config = dict(
    n_layer=8,
    n_head=12,
    head_dim=64,
    d_mlp=1536,
    vocab_size=46208,
    positions='rope',
    rope_base=2320.0,
    parallel_block=False,
    beta1=0.95,
    grad_clip=0.5,
    decay_fraction=1.0,
    final_lr_fraction=0.1,
    batch_tokens=262144,
)
Each number is 200 + 20 x the weight over its row's rms, rounded and kept within 0 to 999. Layers, rows and columns count from 0. The size before them is the row's rms in percent of the matrix's.

# layer 5 MLP up, 1536x768, rms 0.0332, rows 508-514, columns 512-767
100,173,222,198,191,203,219,170,162,218,200,188,186,183,202,164,169,207,186,193,219,219,199,218,184,179,204,216,218,209,202,201,191,205,180,166,213,224,196,214,219,203,183,193,168,212,191,218,187,176,192,220,230,211,165,215,187,188,169,208,205,235,206,231,190,191,207,184,208,186,186,203,214,164,199,222,224,180,196,210,218,201,173,197,219,216,194,190,217,209,209,204,194,221,227,196,206,224,224,224,178,198,202,208,192,241,234,188,209,182,209,214,180,219,193,190,228,180,191,197,188,179,199,231,230,208,198,215,190,206,222,196,203,196,161,206,191,224,230,214,231,191,160,187,230,185,205,181,196,212,201,198,186,225,228,174,204,199,206,205,210,230,210,228,174,230,225,207,224,183,186,204,156,211,218,198,174,203,210,204,193,228,180,214,230,229,169,219,223,148,187,202,186,188,196,190,178,191,183,208,198,236,191,216,189,194,223,199,209,189,207,163,185,208,217,200,154,185,194,184,198,216,210,230,195,215,209,211,207,205,195,187,211,173,173,194,241,178,196,195,218,191,194,224,211,227,211,178,218,185,204,183,199,200,212,186,202
101,187,187,181,210,208,207,184,209,184,172,213,186,214,197,176,180,215,203,189,193,191,213,192,191,185,201,227,191,196,258,175,168,189,186,201,189,202,184,163,191,198,202,198,179,197,175,221,211,217,217,257,186,185,227,221,207,217,162,169,191,235,177,194,233,178,204,198,171,209,225,176,224,216,198,173,203,185,190,216,216,200,185,194,193,197,187,233,214,184,225,173,206,201,219,211,193,229,201,206,186,201,167,199,212,207,183,199,177,168,173,204,154,193,207,163,178,182,208,236,196,185,197,191,204,182,221,209,225,199,191,207,193,190,196,192,186,170,209,170,201,193,210,180,184,166,182,189,203,190,202,217,236,207,204,219,183,206,236,209,211,230,189,183,193,230,214,217,198,208,222,197,191,198,210,173,199,197,206,208,153,193,169,235,196,200,188,221,215,227,208,214,232,165,196,228,241,222,158,172,180,206,187,164,188,235,249,182,202,188,196,232,194,142,211,232,214,186,204,182,186,228,186,207,206,217,201,224,233,201,191,190,217,191,189,166,162,169,225,200,210,200,214,188,209,180,168,197,180,171,191,202,213,208,174,191,239
097,202,182,195,193,225,181,195,207,221,207,165,182,213,216,250,207,216,199,191,190,204,177,176,231,210,179,185,193,223,210,195,197,217,172,169,228,190,234,213,206,237,212,195,219,170,195,151,223,207,208,228,192,145,215,236,178,161,237,182,179,192,203,187,201,220,194,220,226,212,188,192,195,214,205,219,192,211,186,205,151,202,192,195,206,213,197,222,205,193,190,234,198,174,177,200,229,221,137,178,157,207,187,226,180,215,231,193,173,196,191,178,190,170,225,216,187,183,196,180,193,190,220,175,188,190,206,205,190,173,211,196,196,178,223,185,208,215,198,195,221,203,211,220,196,236,210,167,222,219,179,198,247,220,212,206,193,220,170,189,191,185,204,179,220,172,225,169,182,187,198,191,197,210,202,201,231,204,182,200,206,184,223,192,220,218,253,215,187,191,194,166,213,195,191,185,206,193,193,212,189,184,198,204,189,219,192,209,183,201,193,208,208,181,241,220,196,187,218,229,206,186,192,184,242,194,222,186,189,184,206,199,167,226,213,208,183,190,208,179,210,170,224,210,189,197,198,228,191,207,218,190,205,203,181,221,177
101,221,236,189,198,197,205,207,202,229,180,189,213,182,218,200,227,201,183,205,201,213,222,217,215,179,218,192,197,182,188,200,173,175,193,199,226,213,201,182,227,184,196,167,193,195,218,167,188,249,180,191,195,225,210,172,202,178,193,196,243,231,179,203,159,208,193,238,153,207,209,207,175,218,226,186,212,215,225,201,196,216,203,193,240,156,189,180,185,209,164,213,181,219,178,210,214,194,222,230,198,186,177,166,168,200,219,212,177,207,193,202,211,234,195,144,205,219,197,198,192,180,174,181,194,207,177,226,239,206,197,194,251,211,211,155,204,215,166,181,193,197,162,189,202,209,224,168,190,196,193,217,211,186,199,200,208,175,200,209,170,181,251,199,245,198,207,215,186,206,160,156,195,197,219,222,197,246,239,206,227,172,204,198,202,200,201,155,195,217,220,201,216,208,170,183,171,195,197,184,236,218,197,244,247,206,213,174,219,199,192,221,165,188,183,168,190,206,183,199,208,185,193,158,227,216,205,193,207,180,198,227,205,220,230,216,202,211,215,186,192,203,200,219,167,177,217,205,213,197,188,216,172,192,221,166,223
103,206,179,204,199,185,174,194,214,201,182,222,229,206,195,224,198,199,228,198,193,180,211,224,210,184,161,190,189,194,175,188,212,224,208,184,194,200,183,205,181,192,205,190,164,209,159,219,222,215,178,157,173,170,212,192,209,202,228,224,175,185,195,200,203,198,201,175,178,177,209,231,227,189,204,201,196,217,231,204,239,186,189,215,201,179,202,189,219,203,181,220,182,211,192,209,228,206,200,183,190,229,207,220,189,190,190,195,234,218,202,195,168,185,204,189,190,198,214,205,196,201,187,244,196,231,217,250,232,176,210,183,185,201,209,179,201,198,202,205,198,216,213,199,207,179,226,214,189,217,213,201,243,208,174,181,178,254,214,234,199,227,252,230,219,209,186,187,183,222,217,193,161,202,190,206,177,169,204,211,228,230,161,187,226,230,206,235,175,196,197,177,171,220,235,217,182,202,181,232,182,180,200,208,212,192,170,213,212,180,216,195,192,213,149,187,195,161,204,172,179,227,191,202,201,197,188,166,179,208,227,170,195,199,167,169,188,150,187,198,193,179,191,240,224,193,177,192,204,213,208,218,186,216,189,189,166
094,220,247,186,185,195,200,228,219,177,199,201,182,192,193,190,171,192,220,214,254,213,224,162,214,182,218,236,161,187,210,225,210,185,192,228,245,215,188,161,171,194,198,192,197,213,229,208,228,201,202,200,175,207,215,214,215,202,239,184,210,218,187,180,197,241,189,173,201,167,211,191,187,168,198,240,182,185,156,219,211,223,183,162,203,239,212,197,201,152,177,177,220,220,193,179,201,211,184,215,158,188,246,186,186,173,170,196,190,208,183,195,234,216,198,176,160,170,208,215,221,187,197,220,209,170,220,200,164,222,200,181,207,180,234,209,214,171,221,158,214,204,184,179,190,207,212,224,199,216,212,180,217,211,172,165,246,180,190,201,187,242,213,218,217,184,225,219,189,197,208,209,232,181,220,209,205,243,180,192,216,184,194,200,191,198,210,180,197,171,196,169,191,205,223,203,204,211,216,184,202,212,202,209,221,185,176,195,216,217,227,191,212,232,204,226,174,195,197,181,178,199,200,197,186,211,201,231,190,207,189,202,201,177,203,194,199,201,170,174,186,211,166,196,201,163,177,220,187,190,221,198,181,191,187,176,202
117,192,213,197,220,208,214,171,209,193,197,184,196,204,203,208,179,185,215,199,175,208,195,217,219,193,206,204,202,208,225,230,194,198,208,212,196,227,185,199,221,210,191,176,205,180,194,181,229,172,204,167,197,220,185,219,213,192,190,171,211,170,182,174,184,186,231,171,220,238,170,169,222,191,198,240,199,192,183,166,222,210,180,213,170,209,195,232,176,185,186,214,189,210,247,189,212,182,229,189,200,169,198,186,174,217,209,204,186,195,207,213,236,224,202,200,211,195,197,185,204,212,190,164,227,190,188,230,235,251,215,211,179,149,191,226,196,182,174,234,194,170,203,172,185,181,175,215,227,207,199,207,188,186,253,212,191,197,216,165,202,173,185,214,216,200,186,182,222,197,202,200,182,200,215,225,244,176,185,231,170,208,192,193,183,220,202,221,232,150,234,183,209,204,213,176,191,209,218,233,181,187,176,197,201,228,208,222,176,187,192,202,200,184,209,193,244,177,194,192,201,232,186,236,175,174,222,191,211,177,194,183,170,194,221,210,145,212,226,176,210,218,194,215,180,206,186,211,167,184,199,182,206,226,212,221,208
# layer 5 MLP down (transposed), 1536x768, rms 0.0333, rows 508-513, columns 512-767
097,233,205,181,219,214,201,197,227,219,225,183,227,197,180,251,206,183,186,188,217,191,176,205,182,204,224,180,194,175,210,190,220,174,242,176,230,224,205,212,197,229,218,203,175,211,187,182,191,212,208,187,199,194,206,158,202,198,195,172,192,192,207,229,210,206,184,234,211,214,208,174,209,239,179,167,173,203,187,224,208,182,279,209,175,191,224,216,182,221,249,184,208,219,213,215,218,225,169,201,202,204,217,168,192,208,181,188,200,193,211,226,191,179,162,207,196,221,221,212,233,176,183,208,238,189,203,235,188,214,163,208,216,155,198,223,214,245,224,205,166,183,202,223,200,153,194,209,194,175,181,179,190,171,201,176,201,178,170,228,254,222,210,210,206,188,176,213,179,188,198,214,191,205,212,196,188,209,211,190,237,191,204,191,250,214,205,209,195,175,174,183,201,160,206,205,203,208,195,192,182,205,182,212,189,186,212,177,196,195,218,232,221,200,171,202,206,213,220,207,208,182,206,197,215,229,198,205,199,206,236,188,209,193,217,164,184,145,228,202,177,231,149,221,193,199,213,210,220,176,203,208,179,163,207,197,216
095,179,168,205,216,193,170,197,187,184,176,193,213,197,195,223,256,192,196,175,230,224,197,211,200,216,173,184,202,214,226,179,211,210,206,194,212,206,215,196,189,188,197,221,188,188,199,198,204,161,210,187,145,213,195,180,176,215,197,208,190,197,206,224,186,204,186,196,242,207,219,208,202,175,208,200,194,208,207,215,210,197,209,184,204,175,198,155,206,194,195,211,195,189,184,207,171,195,163,187,167,200,205,198,221,201,217,151,244,218,165,154,207,204,146,188,159,190,210,186,191,188,188,169,178,211,182,182,186,183,215,227,243,160,187,171,229,213,195,193,202,168,197,179,219,196,205,217,219,189,177,204,219,220,214,174,206,183,190,184,233,188,217,208,215,211,205,193,201,191,176,228,207,209,198,189,165,195,211,183,229,163,214,179,209,176,185,156,163,222,200,204,166,206,207,215,206,215,197,177,230,218,236,216,187,171,206,201,182,189,173,208,198,238,190,190,215,188,165,204,185,204,225,208,214,202,208,210,186,238,223,209,202,211,185,182,209,189,182,171,211,159,210,178,194,190,221,232,226,172,198,235,203,205,233,179,184
101,201,210,198,191,202,222,186,191,172,177,176,234,231,205,176,207,207,224,192,229,207,221,211,151,224,215,229,191,213,192,191,207,179,192,220,187,212,175,209,205,215,246,219,220,199,175,192,219,168,204,204,216,213,172,192,234,203,228,176,198,208,191,206,233,167,182,202,205,181,197,167,222,231,227,226,166,167,164,191,190,198,187,184,199,170,200,213,219,233,196,211,209,221,192,194,192,223,181,178,185,182,184,207,213,193,209,180,187,244,194,188,229,185,179,212,194,215,176,209,222,191,173,179,187,211,215,181,192,205,237,173,189,187,204,185,208,193,197,211,198,189,200,173,207,232,202,203,174,214,209,196,212,206,164,193,184,197,217,190,190,220,206,185,202,167,161,205,190,193,193,218,167,226,209,215,222,148,236,200,200,206,194,247,177,200,230,182,210,200,220,218,167,156,216,232,225,228,209,205,209,195,210,210,188,204,214,198,208,189,167,200,222,223,195,227,252,180,235,206,198,185,235,181,195,194,188,196,225,225,181,180,206,213,217,228,205,230,182,182,172,222,200,221,179,221,190,171,178,201,215,211,157,205,205,192,191
096,212,209,200,177,193,190,202,224,223,208,213,198,189,183,208,217,164,202,207,178,175,190,188,216,212,180,172,202,176,197,173,230,188,207,216,214,215,193,217,198,253,193,198,200,232,177,218,221,157,223,173,180,216,194,201,198,181,208,179,181,198,194,178,236,194,179,216,239,217,239,202,246,196,216,237,208,195,216,177,190,177,193,197,201,180,183,208,202,196,218,194,187,234,176,209,172,182,204,178,203,228,231,222,177,209,191,194,204,198,180,202,164,211,199,191,200,161,189,202,226,184,208,232,192,201,239,169,195,201,166,223,204,212,181,218,211,216,219,226,212,177,225,202,195,182,173,218,192,182,181,229,182,213,218,209,205,212,261,224,188,246,196,211,209,215,199,215,168,192,233,225,194,161,190,182,205,185,214,214,200,151,222,154,196,190,196,218,211,165,177,192,189,195,201,212,212,166,168,202,203,224,213,202,155,174,190,177,216,172,211,148,192,226,200,197,206,174,198,207,197,196,180,219,203,186,198,216,173,173,179,159,210,156,197,191,203,185,193,206,211,222,168,186,233,192,213,176,178,208,197,214,206,213,222,188,168
100,210,193,249,194,199,190,199,220,213,195,173,192,215,191,241,187,204,171,166,240,195,236,205,174,177,169,193,181,204,199,204,202,224,213,150,205,189,217,224,201,208,206,208,206,180,203,143,193,171,209,191,188,202,172,198,197,195,199,248,201,183,204,181,169,193,179,157,207,193,223,182,193,192,166,176,200,224,213,197,166,210,183,205,196,187,198,246,211,207,210,218,184,206,176,211,197,191,199,185,230,184,189,185,174,193,186,199,211,202,203,184,181,200,206,227,190,188,206,209,219,224,235,193,197,220,186,228,186,205,161,208,242,208,208,234,206,206,210,195,182,206,204,205,199,184,205,199,181,174,171,222,218,218,155,157,183,260,110,174,153,219,212,202,192,230,233,185,227,140,201,174,224,202,187,215,213,214,203,201,223,190,189,201,215,193,217,218,170,173,209,215,203,187,192,217,222,213,207,176,230,192,191,216,231,196,199,200,175,198,223,166,180,197,224,216,214,187,229,216,213,208,204,197,190,170,208,206,186,221,194,160,235,222,173,214,202,197,173,199,182,199,225,210,166,223,214,184,192,200,181,175,190,203,189,168,177
098,174,181,199,209,228,189,195,180,190,199,186,209,178,200,213,239,208,181,200,189,209,155,218,238,219,221,180,218,188,202,160,190,219,190,138,175,181,177,228,214,179,197,197,219,190,210,196,204,193,166,185,232,204,148,207,182,242,210,228,182,211,208,193,212,180,242,211,237,195,197,184,209,209,203,201,201,218,236,215,167,171,203,200,195,207,219,235,193,179,163,173,178,188,204,195,219,211,234,201,191,193,189,230,181,221,218,213,220,203,221,204,214,182,184,190,239,226,224,222,192,194,157,171,200,221,203,227,209,176,192,214,183,209,190,182,213,199,183,240,196,205,195,203,231,211,177,185,219,199,223,191,200,197,218,219,199,176,179,174,214,209,183,199,192,217,214,165,201,186,220,214,170,198,167,199,191,178,244,220,216,217,208,197,236,216,224,251,206,185,180,181,211,205,192,204,179,208,186,204,160,210,197,206,206,216,223,195,244,223,200,191,221,191,198,179,194,218,188,190,205,218,176,203,222,221,175,202,185,204,201,239,202,197,191,230,209,207,210,189,171,174,211,190,201,254,235,213,208,181,205,246,220,204,203,252,208